config.yaml
init_std_o: 0.0
beta1: 0.95
warmup_steps: 200
batch_tokens: 131072
max_seq_len: 256
max_steps: 2169
Each number is 128 + 24 x the weight over its row's rms, rounded and kept within 0 to 255. Layers, rows and columns count from 0. Numbers have three digits each. The size before them is the row's rms in percent of the matrix's.

# layer 4 MLP down (transposed), 320x128, rms 0.16, rows 198-234, columns 0-127
105:148097139142084145119140111115127129131119128172112116110102146125126124123131098110111098167104114146117115133149089114121125119110155175115097125082150096126136110151163141147077155144119120109131112130130143097145147102108128131109110109096150098109129106156122201134164142079100123092142165122137205123078104125080100123134131137127131103081147139145112141145082124103084122116124
097:098165087152140153142111108136100200143145161141123114123135140109138121158077144134132130102092138102150107151095161147100091155089114105126117083119124126155149118127131130100113126115101132163135133151121171102157131125092153134087127077142123114090121149111153145160142137129163108106142108111163148141089109082144109091120129141143125103126131165137169102133120112099077157096125
102:147121144084156111151117099097079163093063112120130147141150119142138110111128126128135160144098116126109163119167095143142075141127102146065131150105138142114131148138138130136102128144145171120155124121106138115132139077116129125082153122143170092108146137142167141096149095105097135118124098083178119109128163118057153110123173134133107133133148130115132131146149120140137116102125
101:131135161121095139129162173188129089156089159175148121123161175134132157165168157161167146170192113110142132123124126146143156147142105134137122115144117083151150083148147141150119147095149113128149123139144110099132146083092134116153116144121141119150180147155102126112094128099132139120134138090135120145127104168114132132115124133127123111119176166127109165110119132153159144142148
099:145153113104137106146129103145150183104121147117118132161119120133142134128111080130113140152131167120113154099116097148179101136119103140126122146152099113099108163129118148141107137142125161122100144146152099089126158171154121127084118070187119160116135148133125136116148123106097150092134132145090126108095150148144180112113092098145145156175181138167123148138151108090099145131137
107:119120138156125139160174181100118111143122159095170134131135134131131132092098060149106173143128153111164130141135114146128115117173118102141134133127140121135116127073093151148128126107159137133117117141140125107120114137109154136138119072127108164131114118131141087145112139084153167109093147125169176117110095107167113162120118120113145142159136146129145189123109132123140080118071
094:180104155144085137099107125115136110123122167132163135122147128174187117120136132154122105139095132149104148136148154147158124133127127141120086058102163134120106126143149136107140126114074093152122152122149131134102127141095092117117146097135112173190139165088111122158126106081132101139141140112147129135144130159127130100141140168111154110143137133117190170122101139108143115130156
097:134108088134084118128115103146143107124148134150124151146100194133122117134159052163155129105091171101111118129154115118110090167119122123142120107139123165127145115113119079103098161143093107115091095116165110166136092150116121095133120130164147128116121151155140150113102133118143130140104086122157169096185156107150120088143150168116127124140134146102112128106106137097125143127129
100:121125107149106134098117096114109085113097102104115076178105140071087135118157157145082161161134150105136133175119144085113146119125142137148119096131113127121176126080138120109135143108144167132125152143096149137123154133141121121123129124168079173113081115123088131107126126123117117121108146118066122150092120108129114137102184128165130138104112151106138154157138151133105103126130
102:132124123065123130086140114125117076110135130130154088140137117155098144165174156117150136139123119126085092132128130150113163152129124170127107140116117139125130083083163167151111142128086142157129140129119178106113086108125150150133105113173109124121150141108079134104102156132153119099158108147109079131161146122123128126137119111140172152108122070101125130111141178119094109101120
100:143122147108151141116095087098147132118127121133143127107121137116137134110131101108112167157112116137157105095152158188099101081115068141131137103119104129130158144095055109114166141148140105114101146121139112101094128150154123115160136104080107163115132118129139118113118089138169143142120144155109137143152134137127128116134108192141169085086074149131123128106128135082132151144119
104:113132128171113117142106135125072079142138102112117129158139102141107092132100137105101166121156143096130125138138098134108119125173131133120093118142143111113158152135144117130200110105156099126101104158114094122140136186083153148144110155157128161084103142149111168127172111168129148110109121127103093101082106125126081159137111145107108135168129104139137121161151150146125150129134
099:147104148122133134177144134139099103132126089149149104129134172104146147133132158093104107122129099156076115145098100170103143126118116183135120134164150106108099168156147122103109151141126115115116127103135128173101154131130107124145179142169119113105116126133110176116155115134106135089110054138156154155123111129145128104144178138172114149103143096133118158110148125175126146135153
095:134132112160095084150156136160103119106130117090093091118107123084151160116149161110136134134181177146178125140152126106091108129103140086106145101131092115114168101123148093162142101124090144117134143168154123130147130126144122140136129127116130104117125130128133137124178121092136138137115163120077146141138094109103083141120137151169166076119126091130111103137101101139123094100101
104:117162129158143133157161143141103132127140105121158123124139077122160126126128113121094114145172152111146103154104094172128076138073165122115135105149177129151143156162154118124128094141172138114097167099138104133160152114151106114169125118123141197120150155144124148111145137107143118137110107083145116131113112160132109136126140119133124058125123085153134123133106108174148097104132
099:101154116147123145125117125135119194140142142112120099094185140147128093127125150102123144120112126129135118145115144150103097157110085098129124127126146170124166171118133117104134115112146097112100117125138098125146130142129060115102090118110199130108148120143121119093138113115170137129139128122084131079107184123081119090117126118079160126109080141123124151150124126167115100140113
100:130142112125154133125128128130151165121146130106117165108170153147174132128142133082104144142127101140113145169186153168143114077141141158132129100121119111154137117166092103104126115047131122128168111171152133119139086085149101132143125120151103140094115134108094148106142144110150120119104114118127137149144117108142113155146132143143112081110116138169104144076101140065143134118112
090:106154112097150105145097137124160146124134162083129139126159147117110173153097087104112099129100105119134154059110133126138129135121150070136170103095144131084158115130105103109108142108104149114165130096118092169109151120111157094169140072106124127151126115158162131098176130135154093154111133120131110094094145116128103139138128102124132100131128135155097132136136102098135092107121
101:103117093145131089139116127098151104138138116146119092062159123085181097131124112127134136135121120167095117069141130125102102118159154144116068153112078121111147150148126130128127135122145123130104143144133147123162148098117098137179172139141120105094120077121099167127147156136152094096156096141137087126142155106137106157141097118096130108106121096124143132114144095171135131146133
105:106139169163130137117163110119172131075085132119163126159119130117164144135109113187104101104119121131121112137134131142162118130146132115132137141114123148112106110128136147163095121105123116094097106136098144138155117121107143135143111131140086156081088138087174105155136139176133130079133098111119139145137148160109073111144140078181152130136078135166089131124127148153151120154125
112:097166144131142070126152098117131116129138145128098113138126136100124159149099152150118127146151182090156123152105136110140155075105112136093126123142143142133095125155086141116150141152161116118147096134117098111101138107133161129075155118154115112143127082126128100115105133141154102140167122098144146129132108123158137110125169173100079137143102152103204153126113135144135104079115
099:129119124141142163101121140126145111132136118106159140070077097102146117123142114105080126201135103111156123130101102128121134158118177120169138126139138112131126121117123125142121153126162134156154116099129132137131099101098165103126141155127055125089084149144176164101154166120120082157146143149128127122103140098150117145166104108090115112104143123147133155099116166128102150153128
098:147109106143090106157158125126113115104150104142146168109121169087096159083107124148101129155096096138122105153094126125153127087145114131113099161122162161103123102128076146102079160183155119117147133130147118148143115106130120099109136123151089112163119149155131135097170111133114197126174099137109110121150136125114117114151117137112142128143094158182154147134117114099134148127113
095:150095099151120134146108153169171092141111137160142134187139105115087121152157106064145161137157111104149088129132171147147100148146121113159127090120134141117159123115096136151181099132144115164127102136165133128135165157131122141121120126106124111145110068093168172158116141122126115095109109151133169167116116136137130137134135115129136136138140150098105146119187122168122135121142
098:137118124125100154132150136123135119141178139117168120137139191156100134130140139154097134146112162144134139125133152133090110107159099173140128156108118165090141161121135134114162155139097140120175086101145117099139106110116106164146112148123100127113145127097150142150094128124149166088154135175153175135114117164103123084155108092098097143133122085146109156127131166083160135101127
097:162118164127109118165121136135152101130123167091098132148111156153147126115111128103077106162128116153117105082128145135125080126112135113160111108115122126122108129134176130133066115134110140139140172142148141091117139116126132119155150106141115084161141104070147204091123135132136115125119084117169137090119116167149159124151120127152137135100188140161161109129159119125116126132141
099:084107151079153118119092129130168085177083106096138169172118151131168180090126115106181121157157139132130128106145121137109124131144124163137137092127096139122161130122154058128127145111157097132157122165123102146119152134127125113105154124174112128120113090123103098107083113144147113135142133166134157112141124116141134132150114101143136139159124111133104124163093106159114117101144
104:121122166163126118100084127108147121102164148153127105080146123140155139087171161138152147141097140096172109140083169118123142118118116133085094086124092135109090142124117117114119132106175166134089114090140107131138141156108122134125130143097120094118142097095124126095144117152130097116168175107103129107123087132149111138137116112121124158117114105138181086156137115114149086103148
102:130115147137139118107110142135153204119175153107124112122146111141115123140101099143087111148123192110117130133166117129125113132164097176123122151134086178074119109114124140127141079113133152130105134131136148138107146099100163131155113101106146166096108131134138118135143156111130147124145129095123073174113157130117171161112122157120092131157132140127085088108148133112137076138127
101:122183165131141116124129095097120144137131121128147131125155144167113072097106132148167157122127135124112146111108101175096102103113110127134182173138131158121128130134153148149115142124128154091122127155119105109179085088134136179106140141114140121165118110113126148078124125123113119142106119157069121092126145104160145152159139097135069122132134133172143123135095123124178155139114
098:137086122139104106145138144129095184167128179109127141119176137149118111112105152126154108125149127128138125156161089123148099141100125098118144135133170130106133145117091166138144129108145158124076136111148131131166167123094088134136075147150151137155153107071069114123117112118136100129163130129128119123153141172165114112171128121119143126164138154129122122131129157148184135110171
098:114137111130122092123137102130151144104163116070097179157126119156118112152108140120129107113070083164128147148117144125134108124116134100122140149164107117087089130095128099161145153092150149140148107103165113148179144144084093131131145146178111145141156135097136121127128117094155133120137193102120136093115144146149152135144136098105129059106125101151155144112134143115145139128130
107:116185129074149156141129160156147161136104157133120121158159168091150111103138151154092131071125159113159174136141128134143132152126106167165096105146096156157159097128142124100114094100128142140110137113109169154089130150085140136153130111087106158153089096124120127147099127148077114128093110114095131111139135129101146124123145120140165100112126154119146142123147139113134085122133
098:151140118102142124111097128127154134098120161160141116133093100113122147122115115134171190129101148157103140069165111155152119118147131147163062125116067125145106181115118107147140150126146150122105133141087116126141125139100121113119141148125110133144151132160128082126153118100124149094118149135144144172149100133117101114106142108152177068150108140129121091096087139118165144139114
106:098114127164134141143117112087150148128143143173136099151113199112138130122127162110149111132102158115136169129138155079093124120095136155077115131109114125121143163137147152138141123149120183139126128099143111104085154096137124126125193101125123126131179127160142128106146142110108067155151107114118151137129118100098137099115108114114089135138112120130166173127128151176147163129111
096:122155137140154163117098131116148163146158093139115143078114141135113129159121163153150174145117118097118121127122137128160093134097115104130113106141129115174098112114144113120157146113084146103182165134110105121161138081128170160104134099105091152132109138129109107151093146166104156144110174120136096153118112114095159095136119129109123087114106143166091138144091158095099128157153
096:120105139127115140149163149093143146149107122102124120127129180098159167154150141150142145133137105120106136100134119110122190151124086086079095124117121107108134155124112170104132111065149126114127116149098102086115105122123116130103135147077131152136120112108083114158144137114123102118068106079129113135133198159088118111146160126143092118121147136112127127113155112139148130101110
# layer 4 MLP gate, 320x128, rms 0.157, rows 199-234, columns 0-127
097:166130120127108110110111084176128112173150132133139120128122128096120140133132125160147108128144153099093127115160114154122140141126144113138128117101148126129113105140075152137114089126171109119180139110124192088124147123095149092103111193137170114164112092088140134146117134125141139151108128069151158114088148100155127128127097096090142086126143106120151150127149088091128131129151
107:128124120133153095129116083130132132109122154099092093153136145120136159164116132113137126133107130122094125123118080169122138102094131110113090123131096116125123090144167095150084128090158113130071143091109128095125128130152108158129133157129145110081136133136093132147130156101111182116148158129122160154128079115169108165129081127092107124112096085145109131163176133105151156140128
096:112152130138099106111147129120125138136171147135120115078117116084098156093096101129127149142153141120091180149156125096177132148110133128146141122146116142148133134130132138118167158121149050136114149129103138103123124117123120131163127104147179075133125117149151151111130155135118138165145141149096130112188156141126115116099090144151108104114183141131091122145128157104100109081169
098:134164161109095117101119129081122153077126154116159159142097121129134119121109126141045115114150132136133116162133132095118113144155096085163128162141163140108165080161145107140105157131152170120156097152148146137121146163126083102104123135123090103125175124128139118154124132127128106158157122083108139139134151111084127126110113148125107125085111136116134097171107141111124130173122
096:151123139115103111117131151149117155100101091111093097163159148133144109113136100135141125136119112072156145153135108138091129120175143131143165143155120086154116155128134141150109131071107160097110072146105142110107131102151170105144132093167096164158147132107124105138145074150135150134160129132128068122149111107129124131133105128154129113115101164168096127154137129107100103165103
096:157092104132157122152114142145129165167156128108148137077125110146144149121144130097130066108150140105092086150117141136124108123096130105115107069091108114066121108092126089131087116121116135126111150154157169164131109133143156164101144138126145084132084112124096127146122132103082189171137103127150107162122138109128134139099118154122127124156099112140135143126150142113158136125144
104:140139119120082131173128122123094142162130155147146116139148142120132098067112158140130173111149143084164162104095139108128121123134111131158151191172109132105137124139111146161126099109122150115120132108149130133086114161141151122103145115170136146094114119129170096121170100109141120104126125160098149177104156140107147135125140082143109125136159147176118120082158120148119111119179
103:140121140117157134132147114147155114112155115148104157102131137101127104133110123147151112118099111129107100103147085171076142082157122109105120153095101103169128079171124092190079153152129088149069124074145128126127123150112153145138124101125134119117100115160140109132151122115168082137112150134125110101142134114132163137116154102120101119127143164141108085124133122148078129107150
104:138122141176106130128152122119138092129135102128111145130178115121170097110135117121110162152114152119155134131113116112149108088174166090132140141138120169118093109176090150156115120138128135130165125156143135076095131142124122129103170072154171105127097131157149130162124116079132134067137151145145160158142124126145114126149142099083136152123113120140085131165138137138071136145133
093:127144147159136146150171130135112098104111131135090124134126146108116139110123153111113128125115152131146114109137162098117114125189123081151109099113141118111177127086170125124132129126114219129116125138123134148152122101090102124134113128115150122096082125123109121115152125149116122157127146139157097140118091133167072151142145105152127138130162104166113163086165174107098139149180
106:150126130095117114134118163111163156130106118139163146118103142092143133106115152141129121167140150126154124182167168130157142130146133114136123092116143167137116131104121113132167122156148153139140107125141178122171145082140087124147142166128118071140172142111166128146146133098124108151159137150131109105157166117081161097105089109119181143125105156135153135145123088156097156166139
097:150115098146171138087102153145108104140143123135148086137087130156138145129154117117135105156122142113151122112105104155120113152132144133125095124120115119160144124164188089117080081152073154150100120107117129085121129103094145141136109141169061162140118139120117083130131153152131115129097106142132149148055122152152108126129146108143111120117104087167134123132155139131172132131125
097:126119108089164106106105129106096161127132120125125169112145111150119138112130156112123124114179081110131101137184130132081093109119137150125150124157122112164102102102131097120112099112167089124104070078103094108144143096157133091155130164155137130156136130121142124111146125161163127086103146162127120149144117094128102143154070122122116161100165120161118135146145132099131145148108
098:124115129144105069108105102131089124141158128155144181114113142166097114091116117097094168107147113165149122120149112127160121118097148118103144170140134155135116139136122107096135137159144148106114112078107139086127152149143110105159076153143117100120148139144120120114099097130117148148111127156155111117091138150165077072085118141131175138097186141141104129119141123128120151137131
114:136136106153111191128113148152139130146181109136074120135103133094115115172142147128096133135148144140123140116168124104142126114111190115139104094101100116124129095166164142132148110119139092136163152131110140128125104121132096094066114131148101127116120128148115109173118154107141111096127125088122152147119139120141180124094112109047120148139130109114097095149156170122136132133131
103:132117149156132124079110096152159098137126134136162070144144137154126090111122122089146150125108145119136094090129113169176109112117112100134103120106131151176185136119105117106116127115097158129100131146097154109137084123135068119125149090093140094131119137088148121090114133124156092112174163155153104104120127148157140123134134137114157088144120159159140117145161119137167115126112
087:112132137151127138107125139107146157045120119088146081114102111100116112113106090131150119113119112105108142158152135081137104130133157106129147124140126093133152149119114108110085138105083125110174091105087078120155115146132109111110108135125125111175134102126146125076141126144154100108109121151147118124170113149120153160119141140126155145130078139153162121062143135142148089130104
101:143136109167136103116114165135146126116139074141132098082138123090108072136160142137128126130127104132115103065136142132130129154153165152133146134119139134137189137106120178108131111121113103118128052114151119138130140166170125165138168124140135152132116101102133154123154122075135113139136105109165115124128140145163131149113144080163184096146145119122125155148127107100098163133130
101:124137154149121144093153169126124161118142131165147121169133107111122148097134092122077138160130140093108115131108153124083088114102140155098127134109127112158092110124147145126091103136117065124099104111114057105179096129131148131118140140153138090109154089142112150113103120158097142171152124134132119134131106137170106126119125123150104145117147136138185156168112131094144153158148
108:135118118153140114104096137118121099109139083124097126135087137157103107129107147148149131129095152084169179147141105132139108145129137109103145092055125121183148100166157148144090156106170132167139115156071114105134144100113137122129113119146160115107123135163178147119118122165163100122133146122160146138135102164168098132148122089111137161161133145121144114106105120133116117136149
100:124060117142107135141136120141164136144133147127135144121101152111096124140138117112098123175146105091130121079142125122148122075101117095159081098123130139106128118104078160146095114101135112185147144137069109132096122127092150150121164140174104146143097117153116166117129150120134130153105162101109165144154151135122127142136168136111128122128120114185115152175124143088130147147134
095:146130123156149091165118101113115139124155127095135124101182118108115134145153119109118098135145095110164118144105151134099129172114148136121162121123175169152109111127140110112113112132082109127141104159111115127098150103111042129134141108118133163179119100090087098135141112151112080119122118149128089148121137157133098140111169120152111132120149152168123093123186148145102144126134
086:143115162146150150120145116115158193106119117106084131137141151153113166132114109161130190160133135149128128117130134095118156131161091104142122153136146119141134082149148167128170098125162109124095136111142175096121110129128121085203128126155162109136102129155140175137086121106129114137153157119125140132117111070147144160146136124140128167098146119125117127137113107071138129146134
106:127104127116165126107133140178136126143157107153110135169159113108113122088124132168124174115155094152148126146137130154153137146140139122121082159110105145154104144159144096123148144100102148127146142151150189124104151139127110091163158090156118131090132105103136093166142100134149081133083137139170115099147124124132089110109099124132155164098141148134158154162154120141158119096167
101:120111102127117106130124143088093144155111090129159127103161145109145083109108137118115142122154136125069159188131109130164111156149127171121148115154155118117129169148142113139120124149085130151105061110148123132129100127146123077108101138158133123115111159134125120172130086094130110133116126121105135117122118092148103132161149100108155147129126140042143098104143121157164127131147
093:156115123099179117132172094105112171080132151166131130129166139118133123150087106139101157154165109155146113150146124138141134124120109112151131181142112165110131096122128115105114132152136148080103118158131173147154137146130105113114140121134133119138112100094166096113122090117142120106097107153141103066167159183123126101129098149116162147125144169144102119135136104110152154168120
104:114109087134140083137142075151119112158139132150093155097153145179101126148156140129064081122135176144139145133164105136100133176130121103108107156138107130113141118112129169137146103141176120118148125141139147123134125154128136178181132133123126131124128147146162142115108152110103111157120116131084102128117190132155134121145146181147137154127120174135122145168143120105153140108164
109:107134143120116140183139120141165177147129144139124097122095106139123110159140110122080180138142144138151125138152083101147116117097152080139085134166184125128117112154142153108129095124158136120103112113136138140121122138178155129145175139130070143124151101126180118102112146136126087151137093132107167149153125142102121088136156129127134090097140174131118145151098147118139094113118
088:123155131082159142138147098050122129112160131121119157164132130125113103111130113123124122135158146116120146130105140089136135141078145109110112148141120157159123120129171148105142144146164126139136110143157103112177103132097131154148110107125122179113165089117172091165128107196136156128114109109114141123099159088083172146112115165113121105105112129137159145163133159113137115106119
099:072143117155150101141135135156124125110148100112143138128120181098125124119127124140139172202114110155144090142124165136129148105152160160122135132099088121148153156115147111116079098087128102121124127122175146189130129128113128129154115134129128133113162152098098130158080113119122101103111107120133141167103136094112171127108118128139116121072158191157099107134110122146122138138129
091:155147120153142125196112122145097110106102135154116133087119104157116116139096171191165143128152165152146092152110142133130120152140124161142160093131125123085143105122107151102097121129132127138145164115112114112096162124107181139139129097067155147115145137135126105085137118099164114157100125110103132169171083111142146122125144110124130155134100117118118104145116140116113081107162
109:095127122149149117146112133109112144123080113132120090137127079171123124126176106101155102168140122082082140130103099146122119121134164109118159132148149112118128114104105155084130181117128110121093150121205131110161116166143109134110100139135116131129115127095128112132143127128134130166117149139193110115123094122142107140163135165120117092126137156135134091117155116154114149141056
098:154136137174117137139089086103122181157185119119104135108128126118101097138120113090119124124156082097110143137094104144097138131119134168132135137111097102124141123130116152130120141156177133104120187080110124153084091109113094152130115093137107087155122131144125147135118115086150105144190119131142118114131139107112151139124122173135113105134122149155119118109144161098177105088141
107:109128168130126154109131135128159159129113153165149101156143076137054167138142134153091125141095141133137140106171122181138095074126103123145125111103147124134150183117156125154117148128104105091131087105146148141118117123129144134106154127111080095134150125107124102110179120088144153132113100098142113109092106164117154143133127110115113110102133132148129127128093100117143183137099
096:135114157105120132161133138138147145119146131106146128068094139104105130102157146125131122147136096104119156113110064129133128120124146110113147121126151114132182120156139070085150121148139146096175184102116120139095155144123178149144154129092127156087130095173109119172133135169119131161143125105125091162127126138112137118157105106139162110098111113121106158144128176147131135111082
098:113142105139135108156102148104115150122079143100145111104188125119134102123165087115109123114142102147116135169137138111137163128146136161089131074126171113083117160129179133108123140148150096107095154125068142079095112088099105158101154142159160142154127125084132100146130180158145155120098096132127113123130137122118124111141111110125127111158123158111116096131140153139142104111144
# layer 4 MLP up, 320x128, rms 0.152, rows 199-234, columns 0-127
096:144140136121131122134152134152192144130151144114166141145105116145097115087117110103112150120111160163129096127146136138092160105114131144142134163152099137086140172084140096141139123126126153157110121118152121133128180125131109130112194100150091141132135120148125124159137124133134100130152135121073101137151139163093146131092165174157151164114100110130141091123194127132139082101110
104:148123123109108121099152126131067138106149130123151155145138148120177092124153166130125155113147123156156142107163085169170074122104096099116126123103144134136191121163130126100120094141113139130144125101094120150110125113156112123122203124145186115126122155130146152084103132123167108127148171123147123064114131134103117119150148149128122111114133123134090113148140130170128131116130
099:147168159161106159109110121139142118135125119125136106113126147145102143128091117106120157178130147092097154116182128133148124108117166121114108125121120132136089153108124154099099134107092060068185127151118110139118128134120168123159095154147126125127179103086177174143098123138124181137137136130140112127135161142121157105124104176119141135144142139096114173133126141145114097121141
105:094108123152127128145121162147111139179127116151126103142134109139107122131122170147147099135113094158148116145102104147155134089134118109116102099111113164184091109157138137123089120108133154084119138103141112154129144118137146165145161109097125181151099148115103154095156128071167128090097146127170157124119095121145158124131127138093126071135091135091150157106138087135143103133125
102:108142149100100131111130123116081116125111099129145135146159102118144135119139093091157135148121148132105099163091104128175123115150104169116096124187132128111140141130096147108147126144102116163170151099163141141166090149121132125078156126120134141132108148090113142114144140114162132116140119118146158139161067127141120139139166118095148171180158139086121110076089157123139133148101
102:115113135113144139132117154126148123154126128102119147152132100132095148143141117075108132130157152113168061162091110131130070127119122093096116077120091125088140145131123085094098133222165118122126149143167161151127125127151165122118137171091126094103095103152152145124119121106089151137131114135124119146116124155136141128098128106139122142125136139137119126120171121153116157156163
104:119105147206126100114146102128152114155142112140127120131090161109104105114117074123100148112069126080125095128125115168147122151146174124121140112116113119159071125108135136095154142152099139136115131120111145113136080114152147134127109127148131138101126127108102172109144112097112160099113093095136159110143143095132136132109110127133098137163107144068088094128125139084099122108102
102:114128123142081076091140127150121143140117137129133122167111146088104132147125165162139116089154124128117180109125185110135108103139138116157104084164127134104117131114150121105140074115134144107167118150122133095142117150085150134138112142115154145136160141070127155110116111134063142120112114146113164175126115150159100139107126110161146099103117119125165175124117167137169149122131
100:131160098152140120109131123135179139151057087136118115123139126123097137065101165111129098137128140144088127112098143120121137104091144121113146093154138164148097144126148153124099124149138107147168111175088141102181119108142092125129142137100134126095116122114141113129143108116113137118109105131131122122115102099113129124188153158122123151102146127163146130115091157082137119064171
096:110108112178143121124104157129059137091155133127151102121134098155136117092063131092135107128078124089131119118155163151135121136120123094130163106118081136161153146126176162098110148137102142148102107100107119121135105124083076115106093130141108135132118138102130139110141124117168120137104140158119114166103127171153084132129136127128161120143111124128097186095120152117124145113131
112:133083112114143144165193122101108146139135143121144136142138141129106140135138141137130101155150141166105133162106173106117139116165116155111141122146098139117106150131144105134110161183138146112155094126114117131107111119187123153137161111146175128151180149117124131158133156089141108145136144143138090105134115108102146076071136134123132128141095147095101069140085143088131145151104
102:149128142115087110085172129143150153140144107076096106138139120113155145141147109091121141101106127150134108129130166145127106112142092166171139151126156111119152142119088122099116105139079118107139134142149131116104142124158122123135130142068152127074099166153124158150122091130128112199140147175147164130116154124094124138162138114141070086098140142139126144151119119138106102108133
106:145084148107112186132158149106141134109096114147134170126133138139105098133112089175156159129092143127125159143079156104139159115142122116113139167110152178146132204140142152127149143104091106132151160145156107152119138144139109085141149108140087136124086083156145133123119116135127112147117100088169115124102153129150161117090123118108152132111121123123148076133151105132138108130122
108:159117150098104139093138135086135127125130158122104111115147132091163119159130136121133126148093127132107130156134162088152133148135126114128123110127138115142080106082101116153172141100160089154150153155157109135139088114171091095090126118119094108095087132125161132167075163132132117125127113104103137130152154117151163171161110083098123160131139147133158114173135152112127157122086
113:112124169105117140172112153121101125085116121152147139100138148150164125172133137105140144087088116095117107099113129153163085153156119130141121140119118123117129137154156090075140081120148159141142140170113147087164098131143099092132143090122154128103129132110116164092135148162174183146169143107114120072119126130134108123147139103119140126144118156125102159157149092137149131157138
101:088153114117114099126110128140143128136134116132084107144144124122147104131118122080144149071155090084179131137132149112117114103147135124147120055168135123147157129128156124101161146131139147125145080121138145116099121113081121134127090128168132109090068161123126118082132146129119142119128114150099133177116090160145119127105120152128102102112134188139172160133127143106151141164126
091:140115124138117124145147134185114099186124133136110146169139157105119093115129163135135119132162146112120122122106093136135162145106150113153073171090094135116121112138173148119134123107099159138095176157149120142067114141137120133102107140116131134136151113163133130141139128121091121082133093142117144157114134123091135079140120094147102116116133082128132137174151164151150193120150
095:149151146092123148129111125158088115107120163150164115151163134129136145148091146144150102138105127086092136138097144130116134145123098099132128134113144187137188122103127125082141116095141129092133157114125144154124110123128123096149094111161134100101109123184150116179118133157114161136134139157138164124126160113152138143174133195087140119116120146140138068113094160114126129120155
101:081149130171126133167126143133136132097113118139118087121149143153118146138106155134111126100169130125145126140140089095120139127152125133151142128131142162155111117108069156125087130127092135145145099092110105125138167144140109176107149174155145158145147116103159144144134130106149122091152139113152124116105100108147092053169146163153121098111110121123051131132110140142167135113112
115:084128097172104078155119107102135154105169108109062077122149096126118117175155118125120164157153151132133174111158142112092150081153123119127126142149149107121114089164141161147126104155099104140107132159118102123118112147130158119155134144112127139166124124200150162128133105140125117120112144130112132122193127143149166142120124132162106146133132113108121121119098140137143150102124
098:115110116129130125127113090072194105158176136117119121141153140103126129139159132140119105094141156179150133146147152155105123124118117145129134092113158102134160138186153118128141160145138134183101147063140138144144151134098123117152128111114154098118150072126142137108144074100119133084114139134118077165150145170125111123120115124134103121123123119131146116081113148153154106122158
096:119135119113162117101127134111160117126105141152131123136100157129103133169135212106153114133136167133156171140142106134096090156140117175158097155144102139136111114130126153098115103142167118134120136133168179140160131116163128164117168132110147117140127168165138183107120134103113084099156136106120110094091115148165146130124123099105101132149155144168169151105129135109133107146131
087:108130136142114134134105096118140110123129166073090125090133177139137163110151145118138095133102131135081102110147124129108105112108146137128149108185119137145106104111141155084068082124146132134124101113128114101141129107138142137122120145157165124072119132132115126163117164147099150111152102105146097119099173067130095125156139125129137118113081111178105161161120101101111099123130
106:087092136134138133153145095163126134164144099119141164148109121158132145119144137136137164108135112114156152142127158134172121085110161133158089087109150193104156142161107159087136126119167131113152165122130113148117182106159138186115096097122097145093157151117108163126119123137171127138087125139150110124112152152113135117137103117145126144191137145124119131120123126092146101145117
096:171148109155145160116131126156143131115144163112104109146104114165115131148154115112131131137092143139123182100141174109088117101130129078156134126113112142137097121151124151102094090126133116128166148103182112120152148160090162179161110146128104144130119114117110127065096174129113144127137092171135118148089148167110171125126106117157134136121148144122133168152127160103132118099155
094:114109116150094126124112141123149147133124091150096106101122144106079137145177149123101090120157080118123170085121142141129120146153121116111129130117119116145142169174129139098146121111111143105110071106098148104110103075128138111146127150100137119167122115124102163157127160107154138115131141135081123130116146137092084132120143127067165091166169129116105161157153125136087147144100
105:128148141136164106143136123140174146116117125119144167106155101168137149118085117138125113113153143170105129132133118172142154083151154138128080109140124091105116116135134128137151141151154112115148137089129147129091084118118091104170118119072106121151132136121074111155084051110131116151098137099166141133134105110141119128146109192131134133103107146175131142137128092131133154143136
108:092119102085126099163147130085104106148109075158124129138124147106137111159167154166141131119128146157131143123112089108110177143167119147110141102089132132115110129091114101122094148170107150132132118186151146156147122152155093097108123084127180111148112090126078174158124112107138110128113141133165149139166095119133127086120116169134150141123107121130127118165131139124134121131157
096:084117133138122150138169173128166116101099101125124095103117115120117163100158105130076163115126129129131133168132152157089099120107161126116132134130145119121157176093076125072128118166068112107106103120144133129147123110074142145101145090139149124149118145142098124116136101144140104103123119130120125150165108145128102118064150136140126140085150147089093139118113166113128131100118
096:134127102121109103084070143137098150148105166130136152093149129174100127119123133111159105087154133129106083145123169132142134131109086136176090163115143165178107103091088108158121125120142068131110120161106137119144162113166098120137134113130124161144142146131130159129113106123165135115109117107108140139129088127183134103119147133144116130117175152170130152090129120129150108139149
092:093110123104147135074102124138138161120106102119132121145136150064152127127140130133135059090126146112103081106108150152131138110150154140142125165146152099123139119104126080136123108138145084139125094151134146119157116148119115107077150147166078090183152115126094104151084138119099133153161158147098138124130124135126131111111131112136119136119151071120107164101113104128109160155132
111:107096097087135157118151141116129129086107100096127158127112122162184156153129086112109115154118134121119124115097156075114113161097122099108195121141145113149099182118138137118179111108158129141140116146162132133136130115115131133137103113128082096155139133140092107135163098118131161128152145138141102170151123144144090092140088143123106123150161075145119115122117084147115103139112
105:122132138172095148137110106113103159129198139169112121107164143101100130115082128116139102136121094095121141132089128131107160139139136162120178116069142096111106131130099140110105153132142148119130142132143138124080120122137122110126106097114115065134125131146129098121100108103153128166168138121156091100113159114067131116118089157125130116143122139183107092106148117089138138134149
106:164153119095133131133110138166114100148124102111142097094162114150140103141123156100122104130103160120113125097107157134145118138167148100179128136100138093122098120095143154164124134151081096139132134165131121143156113124136091152102133124121115162147144143155154088098144086087187165106135143138159081141100102143132088145167141092145144127144168120163117138125151166101148152116115
096:111152119143163094095093127132112106151152129080148109116132128106142104112173117173119143097116146089126163106107118140129089089165126166114147158123140186153118116066142169117136140109123126107121080118139082092139101151123144121136134055115137157151137119110129150119147086126135123129159129104140137133106149122140103099141151119135114087163102103124118129149127109106093168106149
106:117174109151125168189131152151135151119076126077125120128127119178127105095145092113101143092087147102124139171147122158147155141120143140142114100105150138078122156109189131126114134134137123101134157143088133124108089080130119140152149134133125127149117149083102106112155122142113161159122100177085114150159138150122113136115112140117143143104099170106126117131092118115139097140133